Weights of a small GPT-style language model, trained from scratch on English Wikipedia.
Architecture: LayerNorm before each block, rotary positions, biases, untied embeddings.
Training: a variant of SOAP for these matrices, 590M tokens, 2408 steps.
Each number is 128 + 32 x the weight over its row's rms, rounded and kept within 0 to 255. Layers, rows and columns count from 0. Numbers have three digits each. The size before them is the row's rms in percent of the matrix's.

# o: layer 3 attention output (transposed), 320x320, rms 0.0518, rows 252-257, columns 160-239
# v: layer 3 attention value, 320x320, rms 0.0544, rows 253-258, columns 160-239
# q: layer 3 attention query, 320x320, rms 0.0754, rows 256-287, columns 160-239
# k: layer 3 attention key, 320x320, rms 0.0765, rows 256-287, columns 160-239
o252 109:163125145073150098103114131116124073062173080095068160137121130117092088117110149125173108120154153192134131071151157137162117096182145157182135130129132112144149143099116119103080085080087135085160126114128148101129152103140183107150117166
v253 101:139090127188142134144185124139100100176176057095093159187140149143113069100084079167133112152107133132102091117120114118114140129097147146122113096137137187080088097150099191172132104114048094226169110116114147151131104114181116151148095157
o253 099:134163199025131108126093151123158207124115147125162150096071151121157185186148145106132144157148112089158154129165101160145107106116171092143122151099144094131116173090106106100128141141142140081150128157169165128112129125148145096118153092
v254 087:113198130102135090168146116145128209135152146101119129062146155146135094142123117144069114115138130135156100116119043102095075163175092148103173105125113162129070096102100137118156135111101125135156139151052093150141142151145155155096150211
o254 093:113065179140073149108145085136180098149126058167189118159127117098096184154108160137157130119141089184159106116155130116126074075129133082132108139099129136093156159154157094070100137137169086185131071120191227151118163135034114116163140116
v255 090:109197160155093131093163140140120087142139061102093197144179107143104168134152125151087081174151158090158107155098099157115084142099183129089107098186065204089149163108111094118150136067113146183141107188052073125068118098118168144169122082
o255 095:114085137108082110172092129083180153074140193172102115127127165108137121150100140140143098108092113096148147084113130155108131128109122103090132148091163145140128108129124144128138094101178135136104138135117181125181106151106142111120161175
q256 068:154182141124099166145151200055196124101097155121097093162137130098174124107126142151190145162101124108131083142048144152187127103120186111161110095163102135134160190102184172064122101114110138124084123116144102085130146084129181081136113143
k256 063:086083148157144111141087118115079119127156149131123119129084136080116106133179121152118126158114145124146090114143148109069160118120115166064163123115077059161122141144090041158154154093142127099155130111047149121182110196065107158147143124
q257 063:092074114146198147139123099125099101192133140073131104099108177070100147158128113127128155152117086111144145094110145122148164148150140117106147129138085168125144164138110103045117150137142152064160137084150184153124098085152123132176139086
k257 053:121125097131139175181117182148108174145109130133201085061118121090185158132153123099135142087133108098105126124200133149055179148102180164076143112127110091127142212165138178210103116117173128080147151182118140213127146144069177182134186152
q258 071:104125132115086113080147129104134140103135171161120152164152119162130158123113133116096119110090149139086131168212076149073084107158061118154065108095122057117082092099122174115143116100079116147080173114135126082119154175117190166108098148
k258 062:200100106068083095127141143110091085128164183129155081167113073132155114120052136115164098082120144137170130163127169155108123092141150155155160129068098157138210123114134132147159096113093139102160173157167090173146153166124133172178117108
q259 073:155076128178112119094080190112117124086112109139131084175136110079166120125091145151164086081160128121089188063188134172143141067144132124129101166148164078122173080115132177071084136144133121155091136179105107095152112088113121097130114151
k259 068:129125120118084109159120085121069086184085099150110085101095129113131087136176151143111197148136144098104155090178105110107105149154085159065140151120149098148116116138147156086140108087154141115090133100148143144139147171158097083112124173
q260 092:151133132099121108119123150087171165084111135137144108122105178121100202121203134083157118154148131152069064123147173140141149155067125187163072113116151174111156120125148148149097106105115168114113188139128134125081135161138166139095159162
k260 074:127105097134145122183208111173106083112125172097176172117030146142121095100200118103083085135188129081073124114156108093054119102094109102079205148095139085159090138138132094179173123148172146085136095110101192137104097148163109148172140079
q261 100:103156120170145098110157184132120192105111148101165063171126092117100193115106103130134130163136121146158128165139144130117155119052164152127136107156053118127158141177088093184084129089176149158178118121145110148113137093121101114157188100
k261 089:134145166133088076146113132127113150131130102084109112143131101089126141185111102128071147151192133158110068124120148157089167153173107151162105147105086112120136113137091076140080149105119101103090185097125140161103133167090065132117183137
q262 087:096130120143085207125090220170115169119145167083087131094142146128169161106143155165127129206114124158142063119108122131100142130097102137197124116109094135105133162121183140157154069149099171149112171125104175083105109156098216128177154173
k262 081:096142100101108101138102103141058140150137149161142089134231180104145132123161161127079134182052126124103115086126109152087110080175067065117116128102144170096088123156071155100096116121149135114153084118132178146129143127134191122153158130
q263 101:152108109143132144130122182099193177097098133170156071093102103124086184130169106090126139135120184100096128178111164075122147123095123161167087159128132110088167158116163133148139056070164129151118078155127132138162167139153147140124175164
k263 086:090114148128060096090098158161159141137073159141141151131172131191173152149135138134151113091069198098102093133097131100073139115179117134072111095076134110079232188091176104090086084098098142094173096112121089160101174145126118150179129131
q264 078:116097127135123153145097171189120199163112120108052165149140130037115099118085137135184153167147123151069107135115148121152143165111086145134184095161107116138117126157100099143089119142170169074128171091213088130152138058117179115081125163
k264 074:126081104144095128182161134143104133124150152139097140166136144085104109120110176104072091130152131143116123151137134113155109192175141162175106084138076157124105119138077164088140113093124116144090130085137115141150155125125167084115114147
q265 087:130149064128149086130121127179099089108132178183103133099187180067145148064115125124085147139073169117096109071120165158139136112135130152131142144158147101137138094120096116143125131099141138162156159100109159146078097158126103137189102194
k265 080:142153180160110104084100114095137167086110134147116089105143187138112101111103126139146138125061124133148155147075158146094194137159154137163066136146085140107168118104109092144174189120142087116141141136138127130129073122109117137141104117
q266 089:120118089134120108154138108154104079119142149133137153133100116133114135092184122116112129117120214107165047168104159130071172151136100086020174112132189102150155145103141161115120127114165102121104083125112115191152178153123087131132109148
k266 086:187139191161088143153173133106168166159128138085096151081084120110136131112102158182149118093098169151153069178126164105107092150135148101099101137187152133116149161150148119099088105103071137134116095119106124116180074181179088141078151179
q267 090:126186166106160178137114118114107126119164105120061153133121139135166079106106163107112135121084095145126112137159071123115145140116137135136148192150060090115109059123123134168172124155150129114097142127170136104161116134123148143167123143
k267 076:119169101107154162165157103101140152152077046155137128078189139171209139110167127100152175127157077137130134108126128103123143166113157090175107124121097134171147140143091173141195172168144186103117100124115088165116122102122202166151133070
q268 082:130144139179131079105153160169120108128097136110139161153157080140098131118128130125187149119172173160110083107161209185080165138148083141237092123111102139092195107129156148155118129106111188102153168150174163151126132180114147184119135100
k268 073:149124111160159128143175152073121121116174168110136165143162133171108101175135130149144126133121147159115137188111190085087111100161128128221089129166128109106155109221117141134180155112148178089127132146180121105154164130132091107103166053
q269 085:145073126105171112096110155140091111209168100155108071151166140095149123090145110112164140105130127127135120156089109140104131143181115146157095103145148143116108084084123115116143136150084130111130165098114127149121115105195116103143141124
k269 078:153181139152090176092062153133021127152149138157114110141094146090180081135189138129081137152111110108151105161186079103081158134125141073141082114177152144114090094163099183173179177159161138077124180154146120106166136144132101081120158147
q270 094:134170158171139187085096053134118127163102143163066140106144127119138128105151133131090129154101068210106134168142120125092188104148115122143088165108142092185110111176024132161143108117138145087151158111201199167185114162128109126077104077
k270 073:138198155143156161072097061150145119151139144123134107107086139128170126091187130115127128129111107092104133131149119217059113173117130106127207111161116110097127137148122170156132101120075178094142111138135121164139145072168082111115063073
q271 081:161123138122141073123170093142057134146038140089140139142142126107049137098132133137099074137184083050121089184130120135081112124108141161124147139106079184094118120124098088101140121122132129139158163118130098132125144130082131076133074113
k271 082:161122119125147133123149121151085126132074154172137146135089119122120124128121175136117083125159117111157099153124099143080118177126149097175199127117109144091166075183134165175126101118107115087158211080189185095185162175131103106135112130
q272 085:110090114144184066157106092131074084126117146088192157128143163162111166104159109115147111119127080145111196094134166143135131097177155178090120161123097097140136102120127109127056152143112162191146106156035149107159111081133087133130173105
k272 083:137175232181151149080137079096123164103073141152162134116155138063149159078122164163129145132124106128126180107147169109082149159145154119103136136202081128127090126123155080154162201164151140174167117130149162079135083126113172113123086147
q273 084:115139151169155131121185091166109107134158089106155115163157087159069111173080158117067133133108120092133166121150119164125144173162183117146159122124176099138155106178156115156097211146051145161161135133081163115213120141191105131135096135
k273 077:160111143153102131062123149132097146184119162172104136112121111070142138098127114068113116179154111113134152159146125152084110128175131111158218171079037126111097162180117144108153189196119156138111077102125116181142130083170180112096105134
q274 084:099132162132125126107199085146147077144097100032186104137108109176155101155103160156110172117092151099067132139168140161118133156140170115135108161121135121135142149102103125188136095189094104102128136136170051140133089100143129152098077107
k274 075:120151153101115115114163097139146137110089127083136120165063101172124087138153147136108172112146069097146170112160087107139131157114154157121132164113119125128106137126095155197187081108110190101139119133132109142091131053140170157137125113
q275 088:145115164116095141129120094129183150146164130089066083143164122117153148131042137122174123085150144121151119126133161100161099085160149141121116118170121168196091162101122082134151048122130147112147128116119112117131155120046143087108101116
k275 073:072115182076168084113098177143153109121126112105114106143194109098150100183107101085135144117145161119096113138142115159137141130142106122184199138065105149122078140163168146140119081083179114099089128085148089168122154094107135123144139121
q276 086:178173102112101150086112118162174163104133136109088080129135109141184155108147138115174121179172107158155117127152112063140195123140117194104129071130126113187133167182122143037168080128171190129172124111108168106118097143131147139172162088
k276 073:106102180134137080117154130187084119125132140150130125179133122198206134146084159154182105130104114169141080119141179083166187103218132150164110097123121138136113173121150078150136103128132123093111153136135088165120116168175152116123141109
q277 098:134105139136103153154103115129174166088076135093095151104138148126153158166147181168119119109134140163123109101099097129093128137123138106130074159096116134059127105099139110165149091143067097125098089164088122119145098168123161138164149156
k277 091:127107129093128083128113171135157135089117064054120125084191152180091079126191089156106171074160145126108130129083120105158107116166128116063129110119172117172150149109158135086119088137113116152137063124038145152089073103120145104182112130
q278 089:072152219124147146073118163160087143118169155139077100125157107156097130140095118158128136095080142186102147132090120169151097107137163094158115161094083128115130108164142114075124181078123113157131134172119056127184132125134164098170071136
k278 083:098184140119169136112046113111199109104063107171144116069100161173133161119132158152101124134087110171120165142165169124132084053099162108218146155164094120124125118149052121111145162147169150121088075105098094105136095144172136131165106112
q279 094:098136120122152092101128109214179145150152137130116137054114089072157124191134128174107111085066118138140167136144131130088159126158115107101147175121055160153039184128132087063140168153155120101092125192166106177167086172137070113096158128
k279 084:110134114122167117176180124146111133159176085104188143095092133110123134091146149159120139149103159117144115120187155130129114108126137147141083134124102127121098106125159159131156115090137122160183084081180098183145091134136094142118098141
q280 082:150054156130134050105133100124126184177105114189085130163074162164202167119114141133117105179166124153118133123058129104106184116118160131131037074155076155134125104128094161102114115139117126141152153174113150141200173119115087104137127097
k280 073:149063104111107117116173071176113099156068162237060101115110116156126133140087143103075076140027064134094177114089099126081176107143152129120123121144130162113145118133064135168125171160137094117171190103121115146190173149170126128124109137
q281 084:105163121155085135146139103140169142122134140181071111155156099151093118170082118104123083163137188100146143125184093108105126072109045035142060155111118146088110137153155139110135104052097096115148149133150170111091118112154146105154090173
k281 074:102158153155072079138116117138099125126148126178127082115141100191103088140111108120095130080156135193143132176131160196156171118154131092168122186164152161066160180157072119123094142103133132083154135120168127105136210085167121135168149183
q282 088:151122160134153085150104146129129146085119099197075145073137179145149097145122157136101079107135099126083128117104136141152157164151144144127103103130075122118055044148064087145103134141166123117140133138152121111068151144144104159119094115
k282 083:148169132075155157123124092169129100120112120167155091095131176195098153097126187095112131150092127134152131166149122152119135153119114125120147136123086164126133108093037090189191153152183145111195109151147102114126071124156162159138078131
q283 080:122155161194061185133140139109163111067114163145142111133143114090148098118139160153116136165110140161068089149166128118136147132110152109136216092099131141136090106179146149159168105087135167107211179119123143132167137093112194122109129152
k283 069:090137118085147159109140152156165138091102100111073185196099124038187195154056151105146112181165134184046134153147141107116068095142158126125160142110108123095152143082168162180138169144112138128105148105152149242126132090137202111115118156
q284 085:079105113150117153126096165162156153096127123120175192145129120105082183108115085167108129167094122133141173123152128080117046117042158132161092115139153123098160125109151169125120142124177148140085106140154138104100138113136108105146128130
k284 073:160101091147109119125122099136155165155112125093153103158161085103135104068135116091102122128047166117163174106155141136154118137138161110092113140117160107089110129172130173172149130161173064129131130097092144166131159110090137118142082093
q285 085:038114115144125077141081136093152095130153109110181112119104123142142153104138078118116160153119152064151180137116161169110094146124182098100146182114150104139163137090164126125143172139113122102093082194066037143079137119133125159101173091
k285 073:115146116130063083083099085117142201108089172063168132097142124145140125147108122128117137153066152113155127118107170067078115134096148135081109123107111127173092077158156109088154139143180140121153144142142123099121144182116122165092130061
q286 097:132189180071113181145121175103159188133146178139104165158105114080161140141105082117127128108119150168119121116060139104128124136113174138198132143063134102092139147163127161102140106160098157112111090136172159088149155122142153101134147173
k286 089:149138156103142095146137114118178069141155167109102131169121148120130147162166130113066154140090131155087145115119129129154178132129114147142182134131145158142135180127061181138161167141138117128171127130111070101133167109163168153123137130
q287 089:128079157114131080167228106128126105092140121120224136141101103168090130089125159097119117124103165110080148097168165106133142114077081137068130087162134110172187138053165164097128069146073103133123097144163070134116146099074105162085073122
k287 075:162135166128095130151154138096174144089162168099166153173126113111104120126094149094115124134186174118136117119150159116087127104062155105220102158121122078128148093121083106133152077106066189133097110146120109096136152172089125151062142139
v256 065:183144084129137127156141072110136127119114105134061072085140142172180122161122125097165154135161115129145114118125121104137186068136137094041123161099133163180185139156105092126135136121134097130164071156123129145096137164143165117143151101
o256 087:083122124175118109119167117148097100172142100154185097148174145130134043112158091125108134138106134097143183118127113181103091144090126104140105128131147128115110147098161164106130207166080116114142147165157103120113125131122084200105125104
v257 077:119143122146142163112167174117106111139156140150104137105103141110162139148072110145147137115112094105175130118191104129120131127169123234153137113156078110082101102107135141150092136075102116153097183161189098054146082113063101118108145120
o257 088:124184146086108160127133122139164127107101103086151176145151102111105134104142174154133149116137194136146153122159144070122123099152163091197092143065115139197183115148187128110132118162142153138117078103120161089143159176147157172168139149
v258 074:144109142173186132093135127120184123116099124076089127113108081102155128126146123220166115132122156135182104074108158097153172102111123120152102147194125123118079085169130174070116148096137129134103181179120112092147111098149102123148226098